{"n_layer": 10, "n_head": 3, "head_dim": 32, "norm": "rmsnorm", "positions": "rope", "bias": "none", "tie_embeddings": false, "beta2": 0.99, "weight_decay": 0.074, "lr_head": 0.0109, "seq_len": 1024, "doc_mask": true, "train_tokens": 128700000, "steps": 3928, "dataset": "wikipedia_en"}
Each number is 128 + 32 x the weight over its row's rms, rounded and kept within 0 to 255. Layers, rows and columns count from 0. The size above them is the row's rms in percent of the matrix's.

# layer 5 MLP down (transposed), 384x96, rms 0.131, rows 126-161, columns 0-95
size [111  99 102  88 108  88 112  92  86  92  90  99  96 104 102  83 100  97  96 112  95 110  98  90 104  90  85  94  84 125  95 108  87 105  93 128]
[[152 135 147 181  45  77 100 104 117 154 105 145 162  67 140 154 159  96 152 167 139 184 129 140 165 168 104 147 139 167 140  95 126 100 108 143 131 134 190 114 103 132 129  68 150  73  62 129 135 116  96 134  85 161 108 189 164 148 150 101 142 129  78 116 178 179 132 141 132 158 151 136  88 169  90  85 128 115  67 147 186 112 104 154 166 126  72 134 128 133 161 115 133 134 167 106]
 [133 125 106 137 118 137 135 117 155 218 154 154 165 135 116 131 140 171  99  91 142 113 144 126 186 140 161 151 115 132 166 123 122 104 157 141  99 146 153 105  62 121  39  95  86  69 113 128 107 151  81 154 121 167 170 118 161 158  95 122 145 133 140 178  84 102 133 150 130 103 111 121  84  97  75 186 134 113 100 142  39 138  97  58 127 158 116 119 103  74  89 144  98 115 157 162]
 [130 151 154 107 122 157 134  91  72 119 147 176 124 122  97 147 127  98 119 135 103  97 136 131 124 135  92 122  99 118 128 135 121 131  69  92 113 211 121  75 165 122 127  49 167 122 109 141 108 142 115 102 102 134 151 120  85 122  83 134 196 118 135 152 152 156  76 135 198 119  94 126  97  79 164 172  41 106 160 165 175 112 139 156 123 181 104 154 201 110 123 105  79 111 148  91]
 [129 119 104 140  99  77  78 109 178 127 123 109  34 128  92 160  97  94 156 162 117 123  94 128 160 180 110 143 160 185  88 159 141  86 199 131 159 171 105 150 125 124 137 154 125 131 155  90  64 132 134 122 135 167 144 143  88 128 150 136  82  84 112 175  85 141 157 118 153  88 145 118 143  85  95 158 106 120 162  85  94  86 145 183 117 176  99 119 129 159 154  55 123 154 159 150]
 [183  96 190 169 116 105 108 135 140 174 131 128 140 183  91 153  99  31 194  55 136 207 104 119 157 116  99 144 128 126 123  76 120 161 122  81 128 141 105 153 128 124  90 106  93 137 108 109  85 110 112 170 104 105 101 121 124 171 128 122 185 146 147 138 115 118 155 177 128 103 114 170  95 158 109 110 181 157 121 135 162 159 122  88 128 171  69  96  92 145 124 159  83 140 138 113]
 [103 124 103 133 110 148 150  97 156 150 102 110 106 195  92 104 151 117 149 122 122 128 112 132  54 136 102  92 121 174 120 126 116 168 100 168 146 135 172  40 155 108 104  77  76 115 151 132 197 154 112 155 100 158 137 155 115  85 102  78  99 134 113 144 128 170  93 101  91 150 124 112 151  54 152 129 126 120 178  87 130 122 140  69 137  58 128 168 154 195 108 198 135 131 134 128]
 [138 136 170  94 148 148 150 116 112 143 126 118 140 126 106 105  87 124 128 101  97 162 144 149 139  81  92 124 169  87 105 134 183  83 104 118 137  46  83 191 145  76  97 126 189 179 131 172 101 119 166 118 111 135 118 123 186 106 135 133 130 124 154 151 124 100 160 140 122 104 108 178 131 158 175 171 142 236 154 126 136 107 121 119 110  94  88  83  92 134 118 153 118  85 197 180]
 [101 171  89 180 142  89 114 158 158 111 192 129 147 147 203 115 113 119 174  81 139 115 131  58 124  64 165 101 112  93 161 187 109 198 121  93 102 153  85 120 125 123 127 130 143 126  95 167 113 174 136 139 121 136 135 149 117  79 180 136  74 165 121 127  80 123 156 135 139 195 122  93 105  84 139 120 116 139  76 201 101 164 142 139 135 171 112 140 135 110  98 166 152 128  88 136]
 [119 149  76 117 131 170 210 139  87 131 124 113 121 138 151 103  68 110 124 117 133 112 154 137 149 119 100 151 110  44  92 132 129 113  83 172 147 153 145 152 112 133  99 159 103 157 153 108  78 157 172 114 146 116 127 125 135  78 124 178 115 180 102 149 127 121 104 166 156 236 120 118 189  80 181 156  67  88  96 106 145 108 139 133 148 154 133 117 174 169 118 192 131 132 109 108]
 [193 146  97  74 112 117 117 147  99 146 155 118 171 122  99 123 138 108 131 113 143 185 116 110 142 111 124 120 150 124 142 156 134 144  61  97 121 205 143 136 123  88  87  74 132 101  76 129  66 141  46  94 140  74 167 164 106 127 191  92 116  95 111 174 128 166 131 116 151 125 108  83 133 106 155  61 142 138 177 153  89 131  78 151 158 183 139  95 126 148 130 143 167  84 103 101]
 [191 119 140  65 143  69 127 156  65  94 121 152 136 155 161 155 100  73 103 170 131 109  86 146 124 141 124 210 189  79 150 133  75 105 109 143 151  94 130 116 141 161 139 113 130 123  84 100 110 137 141 115 140  95 139 150  96 147 160 119 160  79 140 138 125 125  96 120  72 104 148 117  78 152 167  89 150  91 147 104 135  62 146  77 140 159  84 124  94 139 168  86  87 112 178 175]
 [109 169 125 158 197 152 118  97 146  67 157 195 114 120 155 167 200 136 145  84 166  91 133 140 151 176 146 104  94 111 129 144 100 117 137 103 134 214 137 151  93 135 137 158 126 122  66 141 114 128 134 147 110 102  30 122 119 140 103 149 150 148 121  84  68 182 117 106 173 172 147 122 152 108 138 106 108 183 128 110 151 145 163 157  90 147 172  93 118 121 151  83 104 125  88 138]
 [139 199 107 172  95  77 112 176 132  92  97 135  77 159 153  75 167  96 170 105 131 174 151 125  90  48  89  69 129 168 154 135 108  97 144 155 134 153 140 124 149 127 109  57 120 122 112 117  86 137 165 152 142 110  74  96  81 104 141 184  99 156 135  82 136 139 107 135  98 189 137 107 154 140 166 130  97  78 116  80 126 167 143 107 113 150 133 165 111 128 123 168 138 132  68 160]
 [172 149 143  55 140 105 105 172 124 171 134  77 178 168 106 126 131 129 165 148 189 190 165  91 124 112 100 112 101 162 146 114  97  90 126 143 177  91  76 166 149 106 108 107 132  89 153 137  99 105 137 102 168 107 137  75 147 145 154 151 189 114 131 145 156 106 151 139  91  95 129 142 101 182 157 111 123 143 136 125 132 138  78 105 183  59 155 181 121 139 127  46 166 168 153 130]
 [ 88 171 157 137 121 179 111 154 127 124  96 158  99 124 102 119  95 154  76  45 109 169 167 155 107 130 122 179 135 139 194 143 122 108 183 134 119 143 200 155 146 143 121 119 127  66  83 150 166 120  81 150 154  81 198 208 124 122 143 174 126 118 146 144 177 147 105 102 141 121 129 137 119 205 132 147 119 124 120 144 142  64 197 122 133 127 150 105 119 145 124 113 162  97 119 100]
 [115 117 133 174 180 113  74 182 166 135 148 127 120 147 129 131 148 184 111 147 132  39 145 139 113 165 151 161 105  41 135 116 161 116 170 142 136 146 112  93 143 142 181 108 104 142 102 150 112 130 125 130 141 151  79 162 102 145  98 103  99 144 116 135  57  94 176  99 129 133 168 127 100 136 115 156  81  70 159 134 120 154 109  79  46 112  89  67 165 169 121 116 181 138 153 148]
 [ 88 102 195 120 246 130 138  95 129 159 116 127 136 130 105 177 140  95  79 181 112 140  77 135 122  97 107 188 132 112  83 118 117 123 119  96 131  89 104 106 107  99 124 120 134  94 131 115 136 123  98 140 138 165  85 123  93 183 108 132 104 134 114 135 145 137 148 194  92 114 161 199  97 109 131 148 189 109 194 164 127 154 107 166  95 188 107 147  97 100  89  91 142  88 138 130]
 [135 100 161 122 163 190 107  83  95 100 113 116 128 140 114  90 143 127  94  87 185 153  88 148 120  90 135 117 196 114 162 142  73 132 136 186 134 100 172  95 131 116 114 175 129 129 107 169  91 135  60 180  79 131 123 169 165 143 187 147 141 108 171 141 125 157  88  65  99 156 159 123 134 170 150 165 140  92 161 138 194  91 127 115 115 132 167 146  99 194  88  97 109 137 114 108]
 [112 100  93 149 100 144 152  86 130 150 151 203 132  99 168  80  99 110 181 149 139 108 115 162 140 159 115 126 143 190 141 113 121 176 179 164  65 185 110  96 139 167  95  92 169 134 100 140 113 204 112  44 159 102 147 122 113 126  99  79 137 140 107 156 100  59 152 201  98  94 150 140 146 128 147 134 166 145 127 156 127 146  79 105 100 133 132 112 167 131  91 168 114 109 120 139]
 [107 107 105 129  98 109 142 160 131 200  80 192 141 150 145 138 129  88 100 135  84  68 172  95 123 155  59 124 118 105 141  84 133 205  92 128 125 173 136 154 103 104 172 139 129 167  85 121 182  67 155  99  82 174 118  92 122 149 138  95 166 202 122 125 124 128 127 156 136  91 107 159 139 148 130 158 125 143 132 109  85 178 161 153  74 150  99  89 121  96 103 146 171 137 128 171]
 [ 94 158 108 127 120 123 130 165  72  85 108 137 114 102 114 125 180 147 166 125 106 106 157  95 100  77 182  94  77  98  77 185 123 171 157 129 137 138  75 137 130 156 131  58  85 121 156 137 155 168 137 102 137  70 131 120 128 131 152 156  74 148  73  90 107 163  88 192 139 116 134  80 138 120  70 132 147 142  90  87 122 143 158  94 103  89  75 129 139 129 124 188 120 159 109 193]
 [126 119 171 130 133  49  85 157 172 139 144 181 126 117 174 112 139 123 160 141 124 164  93 164 106 153 122 105 111 165  93 132  97  72 119 145 110 144  52 145  98 139  76 121  93 110 154  78 170 169 186 159 127 100 115 129  85 209 123  90  83 173 145 115  98 119 195 122 156 144  93 145 108 101 125 101 101 151  92 135 140 108 106 138 142 163 150 209 156 170 140 103 151 151 111 128]
 [184  87  99 117 174 128 152 156 176  89 159 144  90  90 145  73  78 144 156 144 160 115 162 166  99 157 141 115 156 157  77 109 157 154  75 156 109 163 161 171 153 104  91 180 109 115 132 202  99 143 123 158 118 163 117 104  90 107 106 105 115 133 157 150  93 103 127 151  64 162 146  87 105  94 135 121  71 137 182 131 172 131 116 163 177 139 155 133 140 151 138 173 168  89  70 155]
 [106 152 137  87 132 170 145  98 103 155 106 128 170 145 190 141  48 115  72  95  73 116 116  97 127 180  87 179 138 156 126  86 165 139 143 138 164 144 128 129  75 119 152 142  53 130 178 115 135 116 127 106  88 146 161 128  71 126 100 136 129 130 144 145  95 164 142 132 159 180 109 156 130 139 123 175  86 154 112  97 134 119 161 132 124 136  59 183 161  98 103 159 196 110 171  70]
 [ 92 142 134 120 111  87 124  79 141 130 166 137 100 156 158 131 164 111 140 132 117 153 200 181 130 156 119 117 166 112 144  92 135  84  94 153 125 160 144  99 138 140 152 115 111 160 142 100  88 120 219 103 141 120 150  92  76 138 140 113 150 199  77 149 112 178  99 133 127 116  49 110 147 114 188 147 158 147  97 115 152 105 179 146 126 136  85 146 154 125 145 103 117 129  38  47]
 [ 97 179 163  97 182 133 148 124 126 178 146 136  94 168 196 142 109 156 142 170 189 135 149 106 142 160 172 150 150 161 131 152  86 106 148 140  96 136 127 134 152 126 138 101  99  64 127 156 169 132 121 124  90 112  68 124 207 103  96 143 102  92 153 154 106  96 190  66 139  55 117 176 119 140 136 136 126 190 158 103 110 116 189  99 113 107 166 113 162 149 136  81 103 107 120 110]
 [153 107 109 122  89  78 113 152 151 126 104 155  88  96 182 138 127 116 115 137 145 166  99 162 136 128  80 124  84 112 108  86 153 134  49 144 167 195 148  98 132 124 128  84 124 120 112 130 148  81 118 176 124 115 113 106 169  39 110 131 187 129 147 105 169 148 169  90  66  97 151 121  75 111 145 142  73  85 121  96 133  96 173  63 159 134 145 127 109 139 121  68 136  81 167 129]
 [ 66 136 135 110 134 131  70 147 103  79 132 123 149 123 121 151 147 132 158 161  97  68 182 175  58  82 126 161  83 127 188 108 103 177 190 144  95  99 147 116 130 122  96 190 131 152 119 148 173 195 116 128  94 156 120  85 116 152 102 143 113 132 121 109 165 162 138 175  78 103 198 113 100 104  79 147 154 182 162 141  83  95  82 126 121 122 116 125 117 104 101 163 141 120 125 163]
 [143 121 172 112 110 122 168 106 146 141 160 200 109  93 102 106 141 137  83 109 150 133 111 113  53 151 152  74 130  83 164 108 118 136 121 106 147  90 117 149  92  16 159 105 178 142 114 141  91 153 138 109  81  89 139  91 113 164  79  96  93  95 110 141 154 122 172 148 106 191 112 151 170  50 142 129 109 102 152 152 137  99 159 119 111 106 134 138  86 105 112  89  89 129 127  71]
 [ 89 142 138  60  97 129 160 128 101 173 125 134 142 113 120 165 158 112  61 222 144 139 145 145 163 180 102 125 155 101 116 132  90 136 153 153 115 120 135  88 101 128 118  52 139 152 118  45 104 115 137 183 147 102 149 117 135 132 126 119 195 142 186 158 152 122 102 132 107 132  87 160  56 211 173 186  99 127 159 128 120 129 165 119 149 100 139 123 116 123 126  93 120 164 145 108]
 [106 146 108 169 135 105 100 152 165 119 202  89 102  88 120  95  80 121 131  90 185 189 122 133 148 112 142  85 154 148 143 179 100 142 143 141  65 177 115 128 175 102 127  79 132  69 129 183 177 175 119 150 113 102 173  77 177 123 141 120  78 143 144 134 104 128 150 152 151 139  75 147 108 108 151  86 116  79  76 115 130 118 133  68 145  93 165 161  66 149 137 138 150 105 134 101]
 [124 120  94 150  75 159 117 116  93 119 186 154 127 127 133 106 140 154 164 134 172 132 112  82 128 124 206  71 136 104 196 138 186  81 180 115 130 105 107  80 117 149 101 164  82 145  62 148 102 151 126 116 134 175 137 129 141 132 132 101  75 152 152 102 167 166  98  78 145 133 117  68 134 173 150  70 167 108 161 191  98 127  76 111 101 104 127 134 130 105 132 137  59 135 144 152]
 [107  93 102  98 170 131 153 158 146 145 134 113 183 134 188 109 170 211  88  87 123  82 102 106 100 133 147 104 119  75 136 141 184 183 162 202  93 151 129 102  69 110 109 141  62 147 149 117 142  90 121 176 108 128 173 118 110 175 139 173 133 135 100 108 101  90 135 130 175 155 136  71 127 151  96 135 105 140 105 150 136 109  84  73 108 126 114  87 167 103  68 151 119 137 132 150]
 [111 126 136 112 127 103 182 110  72 169 114 157 112 143 135 144 113 113 163 155  40 115 121 129  73 179 114 145 150 121 138 159  74 162 166 106 175 160 132 203 131 148  44 111  88 135  99 173 147  54 133 158 106 124 148 128 112 117  90 128 137 143 165  80 126 156  73 163 148 142 109  83 188 136 175 149 123 117 139 133 141 161  97 154  72 143 121 188 154  77 125 108 129 146 141 132]
 [122 192 154  93 138 148 152 103  82 165 147 157 149 114 104 143 117 135 182 130 145 111  95 136 140 110 127 137 131 103 121 131  97  94 106 105 158  84  83 149 207 119 110 109 109 118 104 119 165 151 125  90 122 146 178 109  70 147 237 173 149  64 128 136 136 117  85  89 127 139 128 114  81  82 103 137 157 179  55 110 149  84 135 100 148 119 139 151  63 197 101 129 130 116 137  97]
 [162 172 163 149  96  92 123 125 132 131  86 119  96 121 141  90 157 168  74 190  95 160  83 133 178 109 106 169 124 233 101 186 176 163  65 126 159 150 103 173 129  77 111 150 123 124 107 148 173 119 114 140 138 153 148 162 158 106 143 111 114 137 110 170 143 105 119 102 137  96 142 147 146 128  90  88 108 154 140 151 176 154  86 108 140 117 205  75 139 105 150 122 150 151  70 146]]
# layer 5 MLP up, 384x96, rms 0.138, rows 127-162, columns 0-95
size [ 99 104  92 115  85 111  99  81  85  95 100  94 108 100  78  95 102  96 119  92 110  97  95 106  85  80 103  82 125 100 109  90 104  93 126  99]
[[115 104  95 155 102 136 133 206 104 156 133  79 138 110 109 104 147  85 107 149 102 100 134 165 100 176 172 131  78 134 102 131 130 152 171 126 172 155 140 150 148 190  83 135 152 120 114  96  55 152 120  75 111 165  86 118  95 123 147 161 117 104 150  83 148 150 127 139  80 112 126  94  91  46 184 152  88 105 149 119  71 119  86  82 128 103 150 117  95 104 195 161 149 137 164 109]
 [101  82 113 154 128 118  79 157 102 154 129  80 153 134 123 116 152 136 135 141  78  55  84 143 164 133 159 137 125 178 149 123 168  85 169  99 173 157 149 189  83 144 124 160 152  83 168 114 123 123  91 151 137 142  71 172 133  85 137 130 111 154 118  78 102 102 146 150  71 120 178 142 158 221 167 118 119 157 131 126  64 117 113 131 136 128 160  75  82 166 152 151 184 145 139 133]
 [101 112 144 101 158 155 155 117  53 151 120  64  99 108 171 175 105 168  90 118 130 116 102  82 157 171 142  58 116 118 154 202 156 110 159 116 127 158 125 156 152 188 121 160  89 130 178  63 186 138 104  96 108  98 147  75 120 100 131 118 143 121  99 148 133 136 108 170 145 161 104 114 106 131 155 116 122 129 119 151 138 159 103  48 127 116 108 110 202 124 126 178 152 139 181 100]
 [ 73 180 111 113  91 144  99 116 106 133  88 129 122  94 152 137 144 140 159  96 153 111 141 130 147 121 133 132 162 170 135 113 204 187 127 129 151  64 169 141 127 118 158  97 138 131 147 154 149 135 103 119 107 163 109 129  63 157 155  96 118  76  95 151 159 136 137 175  88 128  76 120  51 129 141  76 169 152 149 111 152 155  67 141 183 179 135 111 164  58 150 180  87 103 132 180]
 [178 178 171 136 166 100 111 136 108 114 149 163 146 123 164 127 122 139 118 132 128 128  65 110 115 191 122 110  75 152 131  70 130 117 128 174 204 155 138 141 119  64 126 190 173 148 181 105  55 111  87  96 145 178 109  95 147 160 142 117 168  84 132 148 100 154 123 116  74 159 138 206 125 109  65  98 120 113 116 122 118  93 166 103 105 145 130 100 131 167 150 109 162  79 128 131]
 [ 68 134  98 185 102 136 107 133 148  90 166 119 137 145 136 138 118 101  95 152 124 130 132 125 193 176 188 127 149 137  92 102 101 115 192 123  91  87 159 150 124 170 157 105 188  69 104 104 180  91 147 127  78 185  97 173 187  95 144  90 153 178  96  95 113 151  88 130 144 147 113 151 152 114 130  95 105 145 141 105 129  80  64 136 114 101 184 135 170 165 159 165 106 122 100 122]
 [118 170 153  90 120 141 128 126 108 151  48 185 118 104  77  80  97 159  94 140 124 131 117 182  78 176 156 138 134 163 142 167 115 173 144 159 186  66 170 122 131 116 156 119 156  90 100 139 117 120 101  65 135 147 120 158 132 177 127 121 177 100 108 104 142 158 172  94 166  92 136 119 122 133 156 133 175 130 150 136 118 132 167  90 171  86 160  63 122 149 151  66 117  80 103 183]
 [117  97 124 137 113 159 125 155  71  67  93  92 173 175 121  94 139 123 144 106 118 110 161 103 161 161 141 136  93 116 157 157 123  63 144 100  96  91 116 143 126 130  55 130  62 160 181  75 105 100 201  71  94 117 118 151 112 119 148  89 111 158 118 147 124 121 124 193 119 158 115 132 141 157 152 110 130 167 152  92 133 174 130  89 160 162  98 175 103 117 103 120  69  93 197 162]
 [106 119 145  85 108 111  98 152 101 120  63 107 126 140  50 117 119 156 168  99 151  98 144 140 145 118  78 139 149 138 117 158 110  92 174  64 163 160  92 122 163 130 100 107 108 144 155 170 112 132 151 100 113 118 135  69 118  95 139 116 139 182 172  79 133 125 154  92 103 139  64 175 112 107 118 109  95 121 224 144  46 158  76 142 118 104 174  99 131 156 123 142  84 165 162 109]
 [112 191 111 125 128 137  91 185 105 173  83 154  74 127 151 155 150 159 146 114 126 154 138  80 117 135 141  31 112  97  90 119 164 159 114 112 124 171 125 204 122 202 179 150 141 104 139 111 138  82 130 146 160 115  89 124 142  82 137 118 145 182 128  26 139 145 156 157 141 103  77 165  95 122 130 132 137 172 174 158  96 181 140 122 141 133 137 135 131 138 145 140 146 107  90 109]
 [103 134 125  89 110  91 177  95 174 116  58 103 133  97 101 193 118 158 163  85 153 112 140 185 193 162 170 111 114 119 149 167 128 128 133  81 149 107 131 181 111 206 154 136 155  80 181 129  93 133 151 112 137 114  86 132 122 106 139  95 183 137  89 164  82 165 113 140 136 105 152 107 175 129 143 143 134 105 120 174 110 106 121  66  96 103 151 131 128 116 157 205 108 138  86  92]
 [117  88 152 100 138 135 106 129 131 125 130 123 169 159  98 111 104 104 128 181  94  97 103 159 101 152 126 134 138 127 146 128 160 116 128 112 131 133  80  46 104 150 138 118 168 135 219 122  82  56 102  71 120 141 104  93 116  47 106 109 144 170  78 144  97 169 140  87 130  86 102 168 122 192 110  82 132  87 114 102 137 119 174 154 109 180 107  86 100  85 178 104 133 112 104 169]
 [125 134 134 151 111  95  66  58  99 140 119  88 135  86 141 123  65  94 140 134 102 100 147 204 150 189 167 141 150 174 175 175 131 103 113 131 144 141 155  92 142  93 125 124 149 130 218 150 139 142 107  48 208 176 173  95 115 175 139 141 175 122 168  84 134 170 163 113 156 123 142 157 151 150 101  98 131 124 108 104 115 106 102 148 133 136 123 104 147  76 140 152 115 140 130 155]
 [137 154  68 134 120 117 148 129 166  99 133  73 126 127 137 151  78 148 148 126 119 109 160 136 181 140 115  99 140  92 165 196 119  84 157 105  98 105 116 111  80 108 128 178 117  98 233 115 144 110 165 148 137 208 158 130 118  92 169 104 157 180  84 139  97 169 158 154 135 111 154 113 120 172 135 109  90 111 104 118  78 125 145 134 125  96 159 111 215  60 164 140 136 124 122 147]
 [133 175 120  83  93 167 193  82  88 127 126  95  79 138 104 153 120 141 183  98 146 130 114 120 162  86 155  89 158 161 140 171 112  92 163  47 138 109 118 101 170 106 101 123 156  96 157 117 139 167 110 130 107 140 215 106 127 155 139  94 111 159 130  79 164 153 136 128 130 163  85  91 149  74 131 133  91 116 123 160 141 133 182 137 170 142 151 165 120  58 170  87  81  95 160 116]
 [ 59  67 115  96 142 157  97 126 148  96 101 141 105 121 159 128  94 157 113  34 116 105 115  88 121 174 126 142 131 101 164 102 113 156 137  92 145 105 143 127 138 123 123 126 134  96 106  82  98 100  83 149 118 160 120  98 136 140 139  55 115 109 151 172 130 134 113 115 126 102 111 134 139 158 154  93 133 117 166  91 121  61 150 165 137 228 194 155  82 155 124  69 115  84 160  73]
 [106 181 102 200 102 143 126 144 124 143 115 131 131 157  91 115 125 153 138 140  85  65 147 119 102 140 144 101 164 135 119 216 157 137 108  43 133 111 124 106 169 141 186 116 117  86 162  81 206 131 143 108 147 135 106 116 100 110 123 112 101 159  77 144 127 123 147 151 148 104  96 158  98 109 125 127 107 175  82  69  68 150 101 138 151  96 136 138 162 122 177 200 105 117 113 187]
 [131 111  38 142 107  91 118 174 103 109  83 157 134  74 108 110 119  98 188 120  89 149 103 145 139 191 149  68 105 118 125 120 122 121 142  80 173 134 112 101 133 182  91 150  79  70 168 151 151 168  79 170  94 178 127 122 124 148 151  83 101 178 110 153  94 117 167 200 109  97 132 107 115 133 190 124 137 111 121 148 171 144  99 123 150 110 109 120  99 110 111 126 129 127  50 124]
 [147  85  77 130  75 108 131  67 130 111 104  71 143 104 130 120  69 157 124  91 138 126 140 176 186 165 145 138 147 158 168 155 124  87 118 141 136  48 124 111 177 178 121 165 153 113 179 162  73 109 140  62 186 131  95 104 123 113 155  87 121 121 139 130 125 138 135 105  86 109 180  71 139 141 101 142 128  91 129 122  60  98 125  97 139 130 160 127 118 103 181 179 118 188 112 145]
 [140 133  86 152 118 152 137 124 128 126 144 152 108 113 132 117  63  95 146  96 113  53 136 179 102 128 130 158 121 131 137 120  99 161 146 150 140  74 163 141 126 140 149 130 144  92  78 147 107 106 175  87  88 124 128 115  85 154 153  82 219 145  76 155 113 106 119 119 169  79 158 162 156  55 137 102 162  98 123 126 139 131 108 105 154 139 143  93 139  87 224  45 106 160 166 118]
 [114 105 130 115 114 126 100 146  76  73 111 137 162 136 140 118  98 131 172 102 128 158 137 173  85 140 138  90  91 136 214 146 160 133 160  88 138 101  72 202 122 111 162 152 122 134 171  59 133  75 187 147 113 183 130 174 108 135 174 108 170 116 107 114 128 166 199 154 143 111 102  61 134 150 116 132 209 106 103 110 142 106 144 138 169 143 157 153 131 111 150 119 164  84 134 114]
 [113 100 108 130 174 110 129 139  95 182 128 146 150  64 130 158  97 153 185 126 141  48 157  95 204 138 107 154  97 110 186 158 174 140 138 131 168 126  86 125 127 128 140 164  92 107 114 138 134  54 171 129 203 123 104 110 112 110 155 114 109  75 121 173 169 155 152 179  93 127  96 122 129 117 182 118 136 110 106  98 154 144 105 126 122 107 177 113 121  55 131 160 161 129  68 147]
 [115  59  90 148 111 124 150  91 121 157 150  88 141 110 111 175 135 137 121 147 182 172 146 195 123 137 118 103  63 110 148 121 104 117 136 126 136 111 153  91 157 148 156 108 185 133 100 106 123  67 152 148 120 158 114 111 170 116 134  91 194 140 128 125 149 145 198 144  45  89 139  80 115 140 141 153 163  53 159  87  83 117  75 100 153 176 109 103  91 122 142 105 111 124 170 177]
 [105  30 118 164 102 147 105  71 120 149  89  41 137 143  85 128 116 153 120 196  53 130 116 133 158 122 207 157 110 128 126 100 177 164 176  98 141  92 135 110 140 131 148 179 131 106 162 136  95 108 133 123 177 130  95 156  76  97 121 119 149 125  87 134 131 134 133  89  94 102 114 137  84 147  95 120 141 154 156  83 124 118 144 109 167 201 156 146 124 117 152  96 148 131 182 116]
 [100 127 157  99 157 108 121 173 122 137 135 143 108 125 169 137 109 123 121 171  96  85 106 102 140 114 143 152 159 212 129 114 103 131 119 158  84 119  98 149 126 142 187 119 131  54 131 121 104 102 160  63 107 156  82 154  79  93 100 113 126 116  90 140  78 131  92 129  97 123 118 177  67 158 188 126 107 155 143 115  96 114 184 102 179 183 210 114 103 121 120 102  60 119 102 171]
 [124 135 153  79 161 176 131 146 157 176 158 129 151 163 149  81  78 140  91 131  95  95 162 105 156 206 134 127  89 126 122 175 115 173  96 122 108  96  90 111 154 126 118 128 112 113 201 142 152  95 138  65 141 147 139 125  73 115 114 155  96 126 125 155  28 115 160 112 202 154  97 140 138 106 104  75 156  83 127 144 108 147  97 111  75 158  90 104 109 155 131 177 150 141 124  91]
 [113 144 145  98 116 157 138 138  76 104 103  25  96 140 144 160 168 140 114 160 102 120  88  79 170 160 186 145 133 149 146 165 137 147 182 135 142 123 113 134 166 141 108 132  81 154 130 109 122 144 170  91 173 138  99 129  75 186 123 122 135  89 133  70 106 181 106 149 146 199 131 155  90 177 101 114 128 124 167 164 155 154 144  69 169 163 108 101 144 130 109  82 165  83  93 160]
 [ 99 105 179 193 157 118 119 175  89 124 119 103 144 150 127 148 123 129 146 160 105 119 185 140 155 138 135 137 168 114 108 143 146 126 152 121  94 144 101 142  44 197 145 136 115 167  97 136  94 125  88 146 168 155 119 127 108  84 145  98  95 172 152 159  81 119 134 162 145 154 109 144 113 182  79 113 150 119 155 142  70 142  92  79 107 185  75 149 181 114  52 162 149 148 109 200]
 [ 72 112  58 186 138 113 126 168 136 103 136 111 128  74 110 136 102 170 111 112  75 118 107  96 182 203 163 120  73 108 191 156 150 112 145 146 115  84 174 169 106 190 100 165 165 116 143 134 108 166 150 118  98 137 154 147 108 104 121 132 153  88 144  98 163 127 149 162 142  90 145  82  49 135 133 108 169 111  94 119 107 167 118 156 165 108 176 122 101 118 182 163 104 155 100 131]
 [127  96 145 109  94 142 101 109 109  95 158 124 145  95 107 157 168 141 141 131 117 100  28 162 199 116 136 145 116 163 156 156 160  83 149 149 168  89 163 108 138 157 151 155 127 114 120 140  68  98 211  83 131 163  92 158 103 123 147 127 204 105 139 160  71 132 143  92  33 100 127 175 149 145 149 144 131 106 158  78 115 118 107 138 127 167 158 103 141 123 105  93 107 122 164 157]
 [101  50 141 187 175  99 123 107 122 113 133  98 140 119 101 174 108 103 112 150  66  99  80 173 152 181 146  90 108 117 181  87 127 129 105 168 126 145 131 121 100 156 197 114 135 112 159 133  90  92 134 116 148  88 113 166 127  72 149  87 146 105 134 138  71 115 176 191 166  78 162 162 141 142 120 135  66 100 110 143 137 120 120 130 144 150 123 118 184  73 140 124 206 130 100 121]
 [152  43  70 178 138 106 173 136 148 116  83  74  96 128 102 178  93 102 115 114 130 121 103 162 119  95 118 160 160 127 128 155 136 153 120 151 176 104 140 149  72 146 166 119 144 124 139 105 136 118 163  98  76 197 102 138 134  67 137 110 136 115 123 121 137 151 188 147  98 100 134 162 158  78 185 139  99 151 145 104  88 109 164 170 172 132 182 165  88  77 195 132 131 143 113  91]
 [102 150 105 138  99 120  97 173 112 152  86 156 151 127  73 127 160 156 150 167 122 121  62 167 177 119 159 126  68 107 170 135 136  80 109 144 147  64 127  81 109 155 146 146 116 133 176 119 108  86  80 146  98 190  97 116 176 122 131  95 163 117 156 158 112 134 160 168  95  75 122  63  77 184  86 107 151  58 105 108 109 108 142 131 141 122 105  73 145 100 120 127 129  71 105 105]
 [ 86 105 127 149 114  92 117 162  71 139 124 162 167 128 101 117 165 109 144 144 126 144 148 147 127 163 164 156 161 167 136 110  94 177 109 100 139  81 241 144 154 131 107  83 119 154 157  78 135 101 130 134 140 162  72  91  57 159 172 138 137 153 143 198 150 115 146  97 105 119 147 136  91 123 129 111  98  96 134 116 126 122  62  76 126 167 129 114 161 102  87 207 107 107 131 177]
 [125 157 155 150 106 134  92 128 125  55  78 123 152 123 127 129  78 186 121 151  85  99 123 135 125 144 143 127 159 129 132 123 105 166 147  31  88 152  89 141 159  84 136 170 118 130 150 140 126  34 125 187 103 160 136 123 122 165 139 103  81  80 108 127  89 132 143 187 112 147  90 117  82 133 169  90 126 148 125 100 123 159 155 103 106 159 205 101 137  74 177 158 167 104 124 143]
 [161 127 135 158 132 141 102 164  95 115  61  56 134  81 138 130  92  79 166 164 100 101  96 130 140 127 221 126 136 161 125 100 114 102 187 131 138 100 196 105 157  91 178 166  90 152 113 107 111 130 104 143 126 113 100 143 118 130 144 114 117 103 186 102  58 163 129  87 115 170 144 181 161 134 151 137 126 138 145  90 135 122 165  90 208 103 116 106 120 160 138 147 169 143 173  86]]